Each number is 50 + 12 x the weight over the matrix's rms, rounded and kept within 0 to 99. Layers, rows and columns count from 0.

# layer 5 MLP up, 512x160, rms 0.156, rows 74-88, columns 0-159
48 49 58 68 57 77 46 48 71 43 41 30 68 61 46 66 40 37 54 59 60 57 47 34 54 67 54 43 71 54 51 59 50 40 33 51 65 44 66 38 44 53 36 69 56 71 67 46 50 57 32 52 46 56 53 54 45 55 48 48 40 57 73 65 52 47 27 46 70 42 50 85 50 39 38 44 50 42 59 40 50 47 55 31 70 27 61 59 59 59 40 48 45 67 55 60 46 40 73 56 61 47 30 47 31 52 59 31 57 58 49 55 35 43 75 27 50 49 37 60 81 61 41 49 48 69 56 28 48 61 49 64 30 42 40 57 58 42 59 46 51 41 44 64 56 50 48 44 56 58 81 45 54 42 71 27 50 59 47 43
57 43 50 39 56 54 66 37 48 45 56 52 52 60 24 47 44 32 67 52 44 51 41 31 49 59 52 51 48 45 20 54 52 29 41 49 41 41 46 46 57 39 50 54 50 63 35 54 14 36 64 42 53 57 53 55 47 50 39 36 60 51 60 36 52 50 31 63 46 70 51 33 56 36 24 46 44 68 49 52 50 44 41 78 62 44 41 51 23 33 48 41 57 39 36 50 37 56 62 54 36 60 67 56 48 38 52 50 38 51 66 49 53 49 56 61 73 61 60 56 47 60 74 56 44 48 61 61 66 56 58 51 41 59 64 36 63 43 49 17 62 50 66 56 53 38 50 52 57 66 14 47 45 68 48 55 36 43 50 55
37 48 51 57 69 85 27 72 57 64 58 52 39 39 23 55 64 68 53 55 39 30 52 60 55 77 56 54 60 67 45 41 56 60 56 55 43 65 47 42 31 42 79 37 44 32 47 36 78 30 62 77 49 64 35 46 43 49 43 68 37 39 65 34 54 54 55 44 56 59 68 60 18 50 28 76 41 72 41 30 83 92 42 64 58 57 73 53 73 41 51 67 49 54 57 63 49 41 73 23 43 70 55 61 39 63 36 63 49 38 66 30 56 73 65 42 56 68 58 59 71 71 51 51 40 56 33 63 50 40 60 38 59 45 42 26 55 64 44 28 39 36 45 72 62 69 50 66 38 59 55 60 54 55 67 49 55 52 64 46
37 59 37 54 41 61 15 38 37 82 53 45 28 59 49 65 56 60 35 28 51 60 56 62 39 27 37 20 66 55 39 48 18 54 65 48 39 63 42 45 47 02 47 54 40 63 55 36 61 48 67 32 45 54 35 40 48 55 36 61 34 52 74 35 58 51 64 53 57 49 71 35 46 49 49 48 37 51 38 37 69 41 38 56 46 49 56 40 62 68 64 47 29 66 58 60 41 67 59 55 44 78 51 40 53 46 53 34 67 62 28 69 71 40 69 42 45 62 42 55 47 56 46 26 51 50 59 46 55 57 62 33 57 51 38 79 60 61 66 34 51 53 47 45 39 55 64 27 49 68 44 26 64 49 58 65 63 40 61 35
53 51 34 58 34 39 56 43 69 48 65 52 50 61 38 60 32 64 43 48 42 40 49 70 62 60 49 15 51 64 71 34 54 42 38 43 67 37 39 64 40 49 57 50 66 64 64 31 49 45 29 46 61 41 19 61 37 56 17 40 42 42 24 54 44 42 72 62 38 55 58 69 57 37 51 57 44 56 65 59 41 64 57 62 37 63 47 49 40 44 47 51 46 35 32 53 59 52 60 47 50 29 50 53 42 45 53 44 43 50 56 59 51 64 51 42 48 86 53 21 71 83 57 63 67 36 36 47 59 46 65 48 40 38 62 37 48 59 64 39 49 35 30 58 43 17 58 68 51 58 86 54 30 57 56 41 43 54 28 29
35 32 50 47 54 64 49 59 53 73 50 48 36 51 40 56 35 48 34 74 41 41 43 45 39 45 68 42 39 39 46 41 49 48 71 45 32 51 53 53 20 43 46 39 52 44 47 41 49 39 36 40 33 59 70 19 47 45 45 55 49 52 47 53 40 60 54 37 44 47 65 51 43 61 29 55 34 64 63 37 55 86 33 54 50 70 62 61 54 53 38 72 57 29 53 64 60 46 64 38 56 52 50 51 31 69 41 54 55 54 43 57 78 58 58 59 48 49 54 58 41 43 37 46 60 60 49 25 40 32 45 46 63 53 52 41 70 63 47 43 65 39 46 71 44 49 52 69 45 57 46 41 38 67 69 71 56 37 61 48
63 43 48 39 57 45 44 45 51 55 55 70 58 34 63 65 51 68 54 36 39 49 37 50 57 47 65 61 25 40 58 63 66 35 58 41 57 57 58 66 46 33 46 47 33 49 41 58 66 46 61 42 34 55 57 47 64 56 57 54 53 60 83 74 46 82 49 56 48 48 87 30 40 61 59 61 55 52 51 53 38 49 42 44 26 45 35 24 50 45 50 28 42 42 62 68 39 60 51 41 61 49 63 40 52 45 68 33 57 43 05 50 48 71 71 62 40 59 45 42 56 48 65 58 53 51 29 39 52 40 58 57 61 48 38 59 60 61 31 55 50 56 48 56 37 53 44 33 38 73 49 41 71 69 40 51 56 64 54 38
49 40 64 31 46 36 51 36 57 49 49 53 53 63 28 38 55 51 35 47 56 41 33 48 69 58 69 72 66 34 40 64 70 36 34 53 49 50 70 71 36 64 52 39 46 67 38 41 43 51 47 54 52 70 76 58 48 22 44 45 41 41 58 73 39 62 35 45 56 56 41 41 64 43 44 42 79 64 52 66 56 60 42 47 71 60 24 36 52 43 46 71 34 42 43 52 63 52 57 50 60 67 50 34 43 43 69 42 53 54 57 49 59 51 57 48 75 58 75 72 37 40 53 60 51 36 46 47 49 56 46 66 33 54 44 53 47 62 71 46 46 69 48 39 72 73 51 40 52 39 64 44 57 44 31 42 59 43 56 38
27 36 57 43 59 85 43 56 64 45 47 65 27 62 60 44 41 33 45 38 34 66 64 51 52 54 40 34 76 43 61 61 71 65 57 61 48 45 32 38 39 69 52 31 47 47 36 47 46 49 42 39 45 67 36 50 42 41 49 40 53 52 54 40 47 47 46 40 57 50 42 62 63 38 56 52 28 42 36 54 57 57 53 72 57 43 76 45 55 68 39 47 60 57 35 33 53 50 61 56 61 44 30 56 28 48 45 59 44 40 34 42 41 52 62 46 50 50 38 37 50 54 24 54 36 58 63 61 41 50 51 64 49 62 48 36 33 52 62 64 83 62 51 62 28 63 54 38 42 43 78 35 34 40 75 50 59 51 41 55
79 41 38 61 43 36 46 27 56 35 43 50 27 53 49 60 50 37 76 40 25 35 49 44 37 24 38 54 67 57 64 36 63 67 54 65 42 44 30 58 58 53 46 56 62 48 35 25 58 53 58 83 47 49 45 48 53 56 51 46 66 43 38 48 43 53 41 46 41 73 60 50 43 52 42 43 68 46 58 61 45 41 22 45 46 40 52 30 63 70 45 45 76 42 63 66 53 43 72 68 41 56 70 52 35 38 62 54 56 60 44 47 64 49 49 52 64 47 56 71 71 14 48 43 55 56 56 62 48 43 51 54 25 41 55 53 44 81 67 58 58 33 47 59 44 59 44 75 50 40 51 41 28 26 47 53 49 38 46 33
46 57 74 47 28 45 41 60 55 47 64 34 39 54 49 42 15 66 54 35 51 49 43 56 72 21 41 58 20 32 50 50 61 39 29 53 51 56 55 75 44 55 37 68 64 45 43 54 51 68 79 53 54 62 67 44 59 65 64 55 39 48 42 40 45 41 60 57 63 46 54 35 55 65 41 16 44 46 74 47 61 37 47 38 52 45 66 36 45 25 63 60 59 51 34 58 59 52 73 75 25 42 45 45 57 54 41 58 50 42 60 68 38 33 73 52 54 52 70 43 58 38 39 63 61 31 70 37 42 43 48 54 60 46 51 46 53 58 57 46 54 67 39 60 59 43 41 49 52 38 40 60 36 49 62 32 33 57 52 35
67 53 46 52 45 39 51 27 44 57 12 63 68 30 66 54 61 66 62 53 49 51 43 50 49 27 42 59 33 49 65 54 56 69 38 72 52 43 56 66 48 31 39 57 29 49 63 54 47 47 47 27 42 47 37 38 60 48 36 50 55 58 70 52 60 36 63 67 50 48 56 27 26 54 34 47 60 51 57 38 52 57 37 35 47 40 30 56 62 52 34 50 65 49 44 57 53 54 34 59 65 65 50 58 43 46 50 59 61 58 41 53 50 58 46 54 54 59 44 45 79 69 54 57 36 56 54 49 46 46 49 44 66 53 59 59 73 50 36 54 37 72 58 57 73 27 49 41 65 58 81 47 75 34 53 49 29 58 40 58
43 48 39 43 45 40 52 33 43 47 69 39 49 78 48 67 50 42 60 46 61 50 47 50 48 58 52 43 39 48 51 38 57 51 41 49 79 32 50 48 57 53 60 57 47 45 52 55 52 32 55 54 49 21 49 62 34 44 63 49 41 33 39 70 51 59 57 45 47 72 66 56 45 42 34 39 43 63 31 60 26 49 34 59 53 49 33 43 55 57 52 40 46 40 49 43 42 53 43 56 51 53 44 49 52 34 57 49 34 30 51 41 57 48 46 53 39 36 69 34 58 62 49 43 36 48 44 49 52 52 55 65 58 46 54 35 64 62 50 47 28 48 53 48 37 31 31 61 50 51 61 68 57 66 45 51 36 62 44 50
58 66 61 53 33 51 38 79 47 44 48 69 49 49 57 35 40 41 49 58 32 63 50 55 57 56 35 49 42 60 53 77 32 60 52 53 47 37 83 54 48 52 61 73 67 40 61 41 61 39 53 72 57 56 76 56 29 62 52 43 55 63 40 42 52 45 66 73 43 60 42 66 50 36 60 30 63 52 54 53 74 43 52 49 58 54 58 56 80 58 73 56 43 81 53 43 26 57 70 30 26 36 34 66 48 73 41 40 51 56 47 63 44 47 79 60 42 38 48 48 37 31 63 43 46 45 43 75 33 40 49 46 48 47 58 35 56 65 68 36 55 45 55 57 57 62 55 62 53 33 56 49 42 44 60 45 58 43 40 65
35 34 63 37 56 64 61 50 53 48 55 17 30 59 52 63 39 60 51 52 22 63 61 51 45 47 56 68 51 51 43 48 28 46 64 64 61 56 59 55 75 61 58 53 56 47 47 33 27 46 50 30 43 61 30 42 57 54 32 34 25 47 78 36 47 63 55 41 61 36 32 61 40 58 32 55 50 53 54 51 62 30 38 35 47 50 45 34 43 46 40 41 47 43 42 42 61 49 65 52 51 54 58 56 51 46 38 46 41 44 46 58 53 41 59 59 47 64 56 60 64 30 70 55 35 47 34 37 64 51 40 27 63 47 37 69 39 35 58 46 52 52 41 67 62 45 41 53 51 51 46 36 34 76 44 35 62 58 44 55
# layer 5 MLP down (transposed), 512x160, rms 0.143, rows 74-88, columns 0-159
30 64 42 47 59 61 28 47 35 45 40 48 21 64 53 55 48 55 66 42 37 54 57 44 62 59 56 57 50 21 69 45 55 76 48 64 36 45 67 56 20 68 60 69 46 57 56 43 62 42 56 44 57 51 35 52 34 67 74 52 46 71 30 44 38 52 48 48 60 28 54 45 60 54 61 62 44 33 38 60 37 62 71 58 48 50 48 63 67 47 52 49 46 43 45 55 56 38 67 41 30 38 55 42 49 44 52 34 55 63 42 47 42 33 57 74 41 26 57 52 17 36 68 76 37 35 47 79 55 39 61 47 43 35 49 38 48 47 17 63 66 52 41 62 51 40 57 49 38 45 53 38 55 52 60 32 41 44 46 26
56 44 63 41 61 49 21 19 37 43 45 71 39 49 36 61 52 50 41 49 57 46 35 42 57 52 55 24 54 77 47 29 44 64 57 61 47 51 47 33 51 37 50 61 70 56 67 43 56 62 32 46 41 64 42 40 38 41 53 37 61 44 48 51 61 50 40 46 40 60 63 49 36 52 37 54 60 44 72 34 48 65 51 54 64 36 49 36 62 55 46 53 35 52 46 57 38 58 52 79 46 44 57 48 56 48 52 53 27 47 44 53 47 44 67 55 36 26 61 45 38 43 58 47 71 72 61 67 49 73 61 61 36 46 60 45 48 51 48 77 35 56 52 58 59 31 36 46 48 54 31 38 48 65 49 64 53 45 31 49
39 66 49 53 48 47 58 52 66 67 77 86 58 45 35 62 53 62 40 45 54 61 51 53 46 67 63 67 44 74 42 36 44 53 59 68 27 24 57 36 62 48 54 50 43 53 72 45 67 37 45 43 76 65 35 52 38 40 41 55 55 59 56 50 54 70 62 35 45 55 45 52 27 57 62 55 31 63 31 55 61 58 54 63 39 47 41 70 47 62 67 53 49 50 65 52 43 59 50 17 51 45 50 57 39 52 38 55 88 53 75 46 40 60 63 39 91 25 63 69 66 74 38 65 47 64 45 66 28 34 54 54 62 32 69 56 66 51 70 46 55 53 36 59 55 59 54 51 63 43 59 56 68 53 53 32 52 61 59 38
38 56 48 63 47 49 44 56 39 60 50 41 76 77 49 75 69 47 55 50 42 47 43 69 54 34 66 46 41 50 44 53 55 45 66 71 48 44 36 17 37 31 61 63 76 67 53 36 41 41 47 66 41 52 53 34 51 38 36 55 48 43 52 56 53 56 70 35 57 53 27 40 54 56 61 53 66 36 39 47 45 44 29 49 40 40 46 58 25 40 52 62 42 43 63 63 42 39 46 60 35 62 16 61 54 71 66 23 53 73 40 56 67 25 26 67 47 55 39 51 54 55 49 29 48 47 48 80 50 66 45 65 75 52 68 53 40 47 38 41 56 63 45 43 64 54 46 34 70 29 68 50 37 42 61 49 27 36 43 46
58 41 43 39 57 71 42 74 53 53 56 56 60 67 36 39 58 57 33 58 62 59 44 55 30 69 51 37 60 56 42 41 21 57 64 67 43 77 44 42 45 47 46 54 47 45 60 47 57 49 35 49 47 67 76 41 41 58 34 35 41 20 47 56 52 28 57 58 49 52 58 53 62 77 46 44 60 61 52 56 39 44 39 50 47 55 37 45 35 22 65 42 42 41 60 61 64 28 45 58 45 40 52 44 44 30 69 52 38 29 63 43 68 63 48 37 28 67 38 55 61 37 49 58 52 32 49 50 34 53 71 69 62 44 56 53 59 57 66 41 51 55 19 45 94 43 70 71 42 47 58 38 61 44 36 48 43 71 29 63
48 65 29 47 49 61 41 57 46 66 62 52 37 45 49 59 48 63 34 51 56 59 40 43 38 59 58 46 53 52 49 60 45 36 49 61 17 44 54 55 60 59 36 45 59 51 57 57 20 36 37 43 61 63 36 47 52 43 52 70 49 58 30 46 59 68 50 50 66 51 47 53 49 42 32 47 33 59 26 46 61 64 64 47 50 72 52 60 52 53 46 52 33 36 44 57 67 67 64 37 57 30 43 38 35 64 26 43 71 52 67 45 50 40 45 41 66 52 50 61 45 40 45 72 50 73 42 38 43 24 44 46 53 42 50 46 78 56 46 54 70 62 80 35 66 68 43 79 59 36 42 55 51 45 58 35 55 56 61 48
43 61 54 46 59 48 41 39 49 37 85 74 61 37 66 45 61 52 45 46 39 57 19 37 45 68 59 49 22 59 54 63 44 29 65 53 59 51 42 31 50 27 58 42 07 44 44 53 57 58 48 56 47 57 50 66 42 33 51 60 47 40 71 49 34 56 65 69 53 66 42 41 42 48 56 51 41 54 57 62 46 50 61 66 53 46 41 24 69 66 47 62 47 41 49 80 58 42 58 41 63 40 56 35 42 46 56 64 54 36 37 42 58 77 70 54 52 27 43 56 68 35 64 66 69 63 43 59 39 46 63 48 40 60 49 53 64 49 50 40 49 40 28 63 31 59 38 58 74 46 69 49 62 54 57 56 50 56 46 36
55 60 28 60 52 29 59 50 48 42 43 33 53 58 44 72 42 38 37 51 54 47 54 44 53 47 69 42 49 49 73 58 53 36 40 61 53 47 63 60 43 60 45 72 67 37 42 46 38 49 43 75 30 72 31 57 51 49 41 56 47 70 88 56 28 35 32 53 47 44 35 43 54 70 41 56 59 55 48 78 59 45 57 24 74 26 33 27 58 45 75 51 40 47 68 43 55 47 67 58 34 47 47 57 49 60 49 45 71 50 56 43 51 45 51 48 61 50 56 44 75 39 38 57 61 45 61 45 58 58 42 36 53 53 52 51 49 56 48 70 71 58 58 33 39 37 65 44 56 64 52 56 59 43 35 51 67 31 59 32
42 63 52 55 42 50 64 54 65 47 72 64 47 44 60 53 27 53 62 57 66 54 65 45 39 64 50 56 41 33 44 51 63 51 48 51 48 43 54 35 31 60 58 64 41 47 58 33 36 22 46 47 64 54 49 20 52 39 31 57 62 58 57 68 63 25 59 56 56 51 51 42 37 50 76 46 59 35 36 63 74 35 45 67 46 59 48 52 44 66 72 53 53 28 40 50 53 48 46 40 54 59 16 44 50 63 58 45 63 41 54 37 61 51 54 50 52 48 46 44 85 34 29 62 56 48 68 43 34 42 39 64 40 56 66 59 38 53 57 38 74 62 64 30 56 48 44 37 55 41 60 46 44 59 73 39 36 55 43 31
75 73 30 67 53 50 75 54 46 60 50 43 63 48 43 38 60 64 52 61 46 45 49 39 43 47 42 66 30 47 63 59 64 87 42 39 50 20 45 83 52 25 64 55 51 27 74 57 54 34 59 40 65 40 51 59 42 36 64 66 41 37 53 54 45 49 46 46 57 59 48 55 44 51 38 33 42 50 35 52 46 79 50 35 37 50 44 55 43 51 52 78 57 67 51 52 80 60 56 38 46 57 61 44 47 51 38 42 47 45 46 60 45 53 46 63 45 82 47 59 40 62 47 29 54 58 42 43 50 55 37 65 43 69 59 50 57 64 67 39 41 45 46 48 37 63 54 46 49 62 67 69 39 35 56 34 62 47 61 78
33 57 60 43 46 49 45 48 46 44 36 51 45 48 42 33 43 78 70 44 56 53 63 63 65 24 64 51 62 32 68 54 40 42 58 44 47 45 37 48 47 42 39 58 78 42 27 77 64 38 75 58 48 42 61 52 75 67 49 43 59 63 21 71 40 40 46 60 49 50 61 38 54 72 43 50 46 30 74 78 46 60 45 79 46 53 51 42 56 29 57 61 66 48 47 52 48 56 53 68 30 51 54 46 49 67 41 68 29 30 52 53 44 44 46 56 44 42 66 45 40 42 43 50 54 39 54 75 50 46 35 42 53 57 48 25 44 67 37 44 49 55 44 63 49 47 60 57 38 37 59 48 62 54 54 36 71 37 54 34
57 66 47 56 64 41 51 68 49 56 27 47 47 57 38 30 51 26 61 54 54 43 36 40 48 44 56 42 56 46 19 50 50 60 52 60 41 31 50 48 44 49 52 50 45 37 64 37 72 64 61 38 55 57 57 60 46 56 51 69 45 34 67 56 57 51 54 62 57 55 51 37 46 49 53 58 57 74 69 61 48 51 44 45 58 35 35 57 44 56 52 17 50 53 44 47 33 39 76 44 66 58 43 48 72 43 50 46 71 55 42 43 31 45 57 57 35 66 56 34 30 42 34 70 34 42 53 44 73 57 52 21 51 68 35 50 29 61 50 56 52 54 42 55 39 43 46 59 64 44 37 48 44 59 31 64 72 43 28 75
69 56 51 45 49 37 50 48 38 54 46 40 35 44 53 47 49 39 46 54 53 48 37 46 61 44 47 41 63 59 47 53 47 62 41 22 34 53 46 63 66 52 49 63 52 63 56 51 47 40 42 55 52 65 29 50 55 46 59 69 36 44 43 42 64 53 46 40 51 61 59 53 46 34 67 36 24 57 44 43 56 54 40 40 42 49 43 39 51 58 56 46 33 42 46 42 54 54 57 48 62 50 65 35 48 33 60 57 87 62 47 36 58 40 53 61 73 47 46 59 50 40 53 51 42 73 63 50 47 44 30 22 61 56 55 43 51 49 46 48 49 33 52 58 42 45 46 41 56 65 50 49 65 27 46 31 50 54 63 57
49 53 59 38 35 50 46 62 37 66 51 45 47 58 34 34 39 65 50 61 63 46 28 59 39 51 45 52 52 67 49 42 57 54 62 43 60 43 62 42 49 62 55 75 27 58 57 39 58 48 54 68 39 78 61 41 54 41 47 46 51 37 52 53 62 31 62 46 39 62 66 56 38 65 20 47 53 61 56 46 47 52 42 46 72 47 61 28 49 42 58 36 58 65 10 57 48 52 46 51 48 65 32 56 31 36 37 33 10 51 20 48 57 38 69 42 58 44 39 50 46 38 57 33 41 60 41 49 42 44 44 50 31 55 53 43 52 65 52 44 44 42 62 46 64 56 72 75 51 63 27 43 41 42 64 42 64 60 24 33
39 58 35 43 49 38 44 61 44 51 45 36 30 38 48 53 42 64 62 49 45 64 21 43 39 74 58 53 56 27 60 61 55 45 45 59 40 41 50 41 81 70 42 65 53 35 43 38 48 42 61 56 49 50 36 60 46 49 53 60 39 52 50 57 37 61 30 73 48 54 37 37 51 84 43 58 74 49 49 50 62 53 65 52 29 67 55 62 43 44 42 55 52 57 49 36 30 56 36 47 36 65 42 69 67 54 40 67 66 58 66 44 68 36 34 63 49 44 66 68 65 48 50 71 66 32 31 43 67 37 32 45 32 52 41 57 63 57 49 59 44 55 51 60 59 42 59 42 41 51 40 35 47 63 57 30 30 55 52 62
# layer 5 MLP gate, 512x160, rms 0.162, rows 75-88, columns 0-159
39 52 51 48 55 51 60 46 44 48 49 52 47 61 27 54 63 44 43 52 29 68 61 41 67 49 68 50 59 54 39 45 57 27 44 62 57 40 39 37 55 44 59 40 59 62 28 46 48 31 37 47 48 75 38 69 42 51 48 38 58 56 51 27 50 50 59 73 30 73 53 40 56 55 36 38 34 70 32 34 55 56 53 64 65 44 40 51 50 41 49 31 50 52 49 46 43 38 50 53 58 39 64 56 44 70 43 21 54 41 56 48 54 31 53 54 64 62 52 51 53 64 49 58 51 54 40 48 57 53 60 64 29 69 68 50 44 43 41 35 50 44 65 34 53 26 63 62 39 60 40 55 55 47 43 41 51 48 68 59
63 48 42 49 39 30 74 39 40 51 55 47 57 71 59 53 50 40 58 45 58 44 55 45 44 49 57 39 44 39 40 67 49 32 45 47 44 33 62 55 63 38 06 56 47 69 75 68 31 63 41 37 29 43 64 54 42 37 60 38 70 59 31 42 41 47 51 51 60 42 40 58 72 68 58 30 51 31 48 60 28 11 66 47 41 48 36 40 44 64 57 26 74 48 49 38 62 68 44 62 58 26 56 42 44 53 73 51 46 64 40 62 49 30 49 62 56 42 40 34 47 38 38 64 45 57 46 27 56 71 26 57 45 28 57 65 49 53 48 62 59 73 61 17 37 45 35 35 58 46 54 47 60 41 19 47 51 50 41 40
74 88 46 45 55 27 50 66 36 38 33 46 67 54 67 22 40 54 60 57 67 42 48 53 59 24 54 42 52 56 63 49 48 47 33 42 38 80 42 62 46 64 60 46 63 18 50 68 26 50 34 40 65 26 43 67 29 62 53 44 52 49 51 39 68 54 49 33 41 38 31 50 55 58 31 62 51 25 60 56 51 41 53 61 47 53 39 49 38 33 50 29 45 61 45 55 43 40 53 36 34 50 52 35 58 27 38 48 42 45 62 76 48 46 58 47 53 50 45 49 41 46 51 71 52 47 56 30 55 47 59 54 53 52 65 55 49 36 43 50 62 53 67 49 32 35 43 55 60 60 52 71 38 61 51 42 60 46 61 71
56 56 34 35 29 69 39 43 64 67 67 53 39 52 73 35 27 56 45 53 52 45 49 47 64 48 47 42 50 49 61 41 71 48 53 59 46 47 39 38 40 50 48 41 62 46 48 56 56 35 59 42 54 64 58 50 32 62 35 18 46 21 34 46 45 36 54 48 16 59 58 62 40 54 70 50 44 68 58 67 65 55 43 69 55 73 43 58 41 51 56 40 39 43 60 66 32 57 42 68 48 21 35 19 34 46 45 43 35 38 53 45 45 46 72 49 71 46 53 67 51 69 41 56 48 46 35 39 41 27 56 34 18 44 37 50 40 55 66 39 37 38 40 42 39 49 54 74 36 32 71 51 22 39 50 40 45 47 23 30
55 71 54 40 39 51 48 25 51 30 36 30 48 48 58 47 53 53 74 32 63 47 56 38 59 51 33 65 54 66 43 55 48 48 29 43 70 49 45 59 59 44 53 51 53 40 60 52 60 58 53 63 63 48 42 72 53 57 54 41 46 59 46 46 53 31 73 55 54 53 55 59 58 46 73 56 70 34 47 51 44 21 64 52 44 30 43 47 52 39 58 32 44 55 57 25 43 55 51 49 48 38 45 50 60 36 59 40 61 35 51 50 39 50 42 61 31 50 52 50 72 52 73 53 48 47 44 65 61 77 62 52 41 35 49 56 37 39 50 48 33 59 54 43 48 60 61 44 52 24 46 55 53 31 44 39 51 66 28 46
46 51 68 31 56 62 40 36 19 69 49 43 50 26 37 43 63 41 52 46 74 45 49 41 75 54 29 41 35 66 32 38 20 56 50 59 58 34 60 46 48 49 43 31 47 67 86 54 51 33 47 50 30 42 76 48 48 41 39 21 39 82 66 48 45 66 66 43 45 35 49 67 74 57 27 52 46 34 50 40 64 54 65 49 69 44 49 60 54 48 70 46 44 63 49 25 42 88 56 51 44 41 65 56 48 44 49 44 60 65 56 23 48 47 52 53 49 49 57 53 47 32 48 59 39 49 63 46 46 61 48 62 41 60 54 64 55 57 40 52 59 62 57 42 57 51 62 42 38 70 58 26 70 49 73 46 44 54 57 41
53 64 62 65 56 62 56 38 44 48 42 61 42 35 50 37 36 48 51 39 57 42 55 47 43 51 36 47 36 42 42 70 51 50 56 55 43 54 21 24 46 48 44 43 45 53 72 41 73 34 51 68 69 48 55 46 23 71 42 50 57 61 35 52 55 54 48 50 35 55 58 66 41 70 43 53 09 35 72 29 56 60 60 56 60 65 62 65 43 53 49 42 66 60 60 63 27 57 42 57 33 31 36 48 72 38 62 34 51 44 58 51 36 53 51 57 52 56 36 53 66 70 42 48 40 54 58 47 41 43 48 56 54 46 50 59 55 45 69 40 55 49 66 50 33 46 76 56 42 52 38 55 52 50 57 20 39 53 42 37
62 59 50 58 51 35 63 58 31 59 41 44 67 58 44 56 39 75 52 41 54 42 45 50 69 41 47 50 54 54 40 58 65 34 61 49 69 64 75 58 64 38 43 34 58 24 47 55 34 47 64 55 47 43 49 67 51 34 53 48 41 51 47 75 54 49 51 49 22 37 56 53 41 55 57 47 56 51 66 53 54 49 46 39 67 32 28 54 39 34 38 42 61 52 54 54 32 36 35 60 15 47 64 55 48 44 37 25 58 55 52 59 43 58 52 51 42 52 59 44 69 70 60 42 61 52 56 46 38 52 54 24 49 38 59 50 61 48 47 34 27 52 46 40 72 40 61 72 64 56 42 51 40 52 46 43 50 58 55 34
51 61 57 42 42 59 48 44 51 40 37 43 56 20 59 32 48 37 27 74 40 67 53 67 51 49 53 39 58 79 37 48 46 33 45 54 47 42 48 52 37 57 45 56 37 65 34 47 38 36 68 61 66 68 40 51 48 43 51 49 65 46 56 54 60 58 32 55 49 42 30 48 59 56 78 34 37 62 47 49 54 20 56 24 65 69 44 67 43 50 55 73 53 59 51 66 63 36 52 56 43 26 44 57 52 45 42 51 50 34 57 45 63 28 31 39 54 54 43 55 82 50 30 65 52 50 55 33 57 53 66 38 32 60 48 52 60 54 65 47 56 47 58 59 54 49 44 51 55 40 27 31 55 42 30 52 50 33 73 56
55 38 51 57 51 13 41 57 38 39 50 47 53 59 33 54 39 80 53 32 52 26 59 51 37 54 56 62 48 51 51 41 60 32 44 39 31 44 75 39 40 54 40 47 63 63 52 52 59 53 68 18 38 45 56 57 50 65 44 40 58 51 38 66 52 76 43 51 59 77 53 39 94 55 42 32 53 33 42 49 74 61 27 63 40 63 61 34 45 46 56 43 49 49 51 68 41 45 71 52 41 72 36 42 42 37 60 45 50 73 44 38 48 51 63 50 42 45 39 53 45 33 46 74 64 66 71 34 61 62 51 62 60 67 46 44 41 44 69 44 39 70 49 51 84 51 53 78 58 40 61 49 60 68 57 25 46 62 53 38
76 50 25 35 51 71 30 45 55 55 57 40 37 38 67 36 35 49 35 51 42 41 69 52 47 43 62 56 51 31 42 62 73 51 56 52 46 56 19 47 54 37 60 56 49 62 58 51 64 36 58 57 41 44 62 58 61 40 43 68 40 53 23 45 28 48 44 53 59 39 48 44 33 62 61 55 46 44 49 43 63 64 53 59 36 48 52 43 51 73 46 53 51 54 43 48 63 36 48 54 41 43 66 42 46 47 31 56 48 44 34 22 47 28 49 66 47 48 57 47 53 48 60 49 48 51 68 51 37 78 49 44 62 48 45 64 56 63 60 61 26 65 39 56 33 61 55 33 25 42 38 17 46 48 41 62 63 50 68 42
62 59 43 59 50 55 41 69 41 60 31 39 49 41 56 45 51 48 36 38 54 52 44 67 63 50 52 52 67 56 45 60 46 42 45 60 18 58 57 51 47 41 53 28 71 58 60 45 56 53 41 31 58 51 46 36 62 37 45 40 54 71 56 59 55 50 51 45 59 36 64 42 60 62 65 56 53 56 55 67 69 38 40 48 39 57 48 43 53 19 70 61 47 54 31 67 57 45 47 44 49 45 79 53 44 57 47 44 46 67 57 57 62 46 59 33 51 47 69 54 59 55 48 32 52 40 54 50 46 43 60 52 50 67 62 55 56 50 47 41 46 63 45 45 52 56 60 38 62 53 18 44 42 53 63 63 53 40 54 41
67 59 77 63 51 40 48 54 46 42 51 59 52 41 61 50 43 55 75 32 37 54 32 63 64 57 30 57 40 60 57 49 34 71 48 56 68 23 64 35 65 70 72 72 53 31 57 54 41 69 62 69 48 55 43 79 56 54 60 49 57 56 42 43 76 40 47 54 33 39 64 67 55 40 69 33 64 40 59 53 38 42 32 36 43 50 51 41 44 45 65 61 25 46 48 48 42 64 75 32 47 40 55 58 52 50 30 36 60 58 35 53 34 49 67 56 40 40 28 54 41 70 46 69 33 47 30 74 44 39 52 34 54 35 59 45 46 52 40 46 37 46 53 39 42 45 38 59 68 43 63 39 53 45 64 67 45 47 69 48
40 52 49 44 43 55 54 35 39 57 37 54 37 44 65 38 46 85 35 49 58 42 64 37 51 40 42 49 55 39 57 63 48 60 56 40 39 43 34 49 54 34 67 56 44 47 53 66 63 44 36 46 53 46 36 35 67 49 28 40 47 59 41 48 50 62 31 60 34 58 47 69 75 29 28 43 38 50 49 56 61 68 61 67 54 44 21 32 28 64 58 39 27 54 34 50 59 64 31 56 60 44 60 46 41 57 49 55 53 72 41 64 38 60 68 50 49 46 58 41 44 57 53 54 45 64 71 56 50 73 64 45 55 57 47 62 46 53 51 42 32 51 46 65 55 44 30 50 51 48 43 34 41 48 55 46 57 46 30 31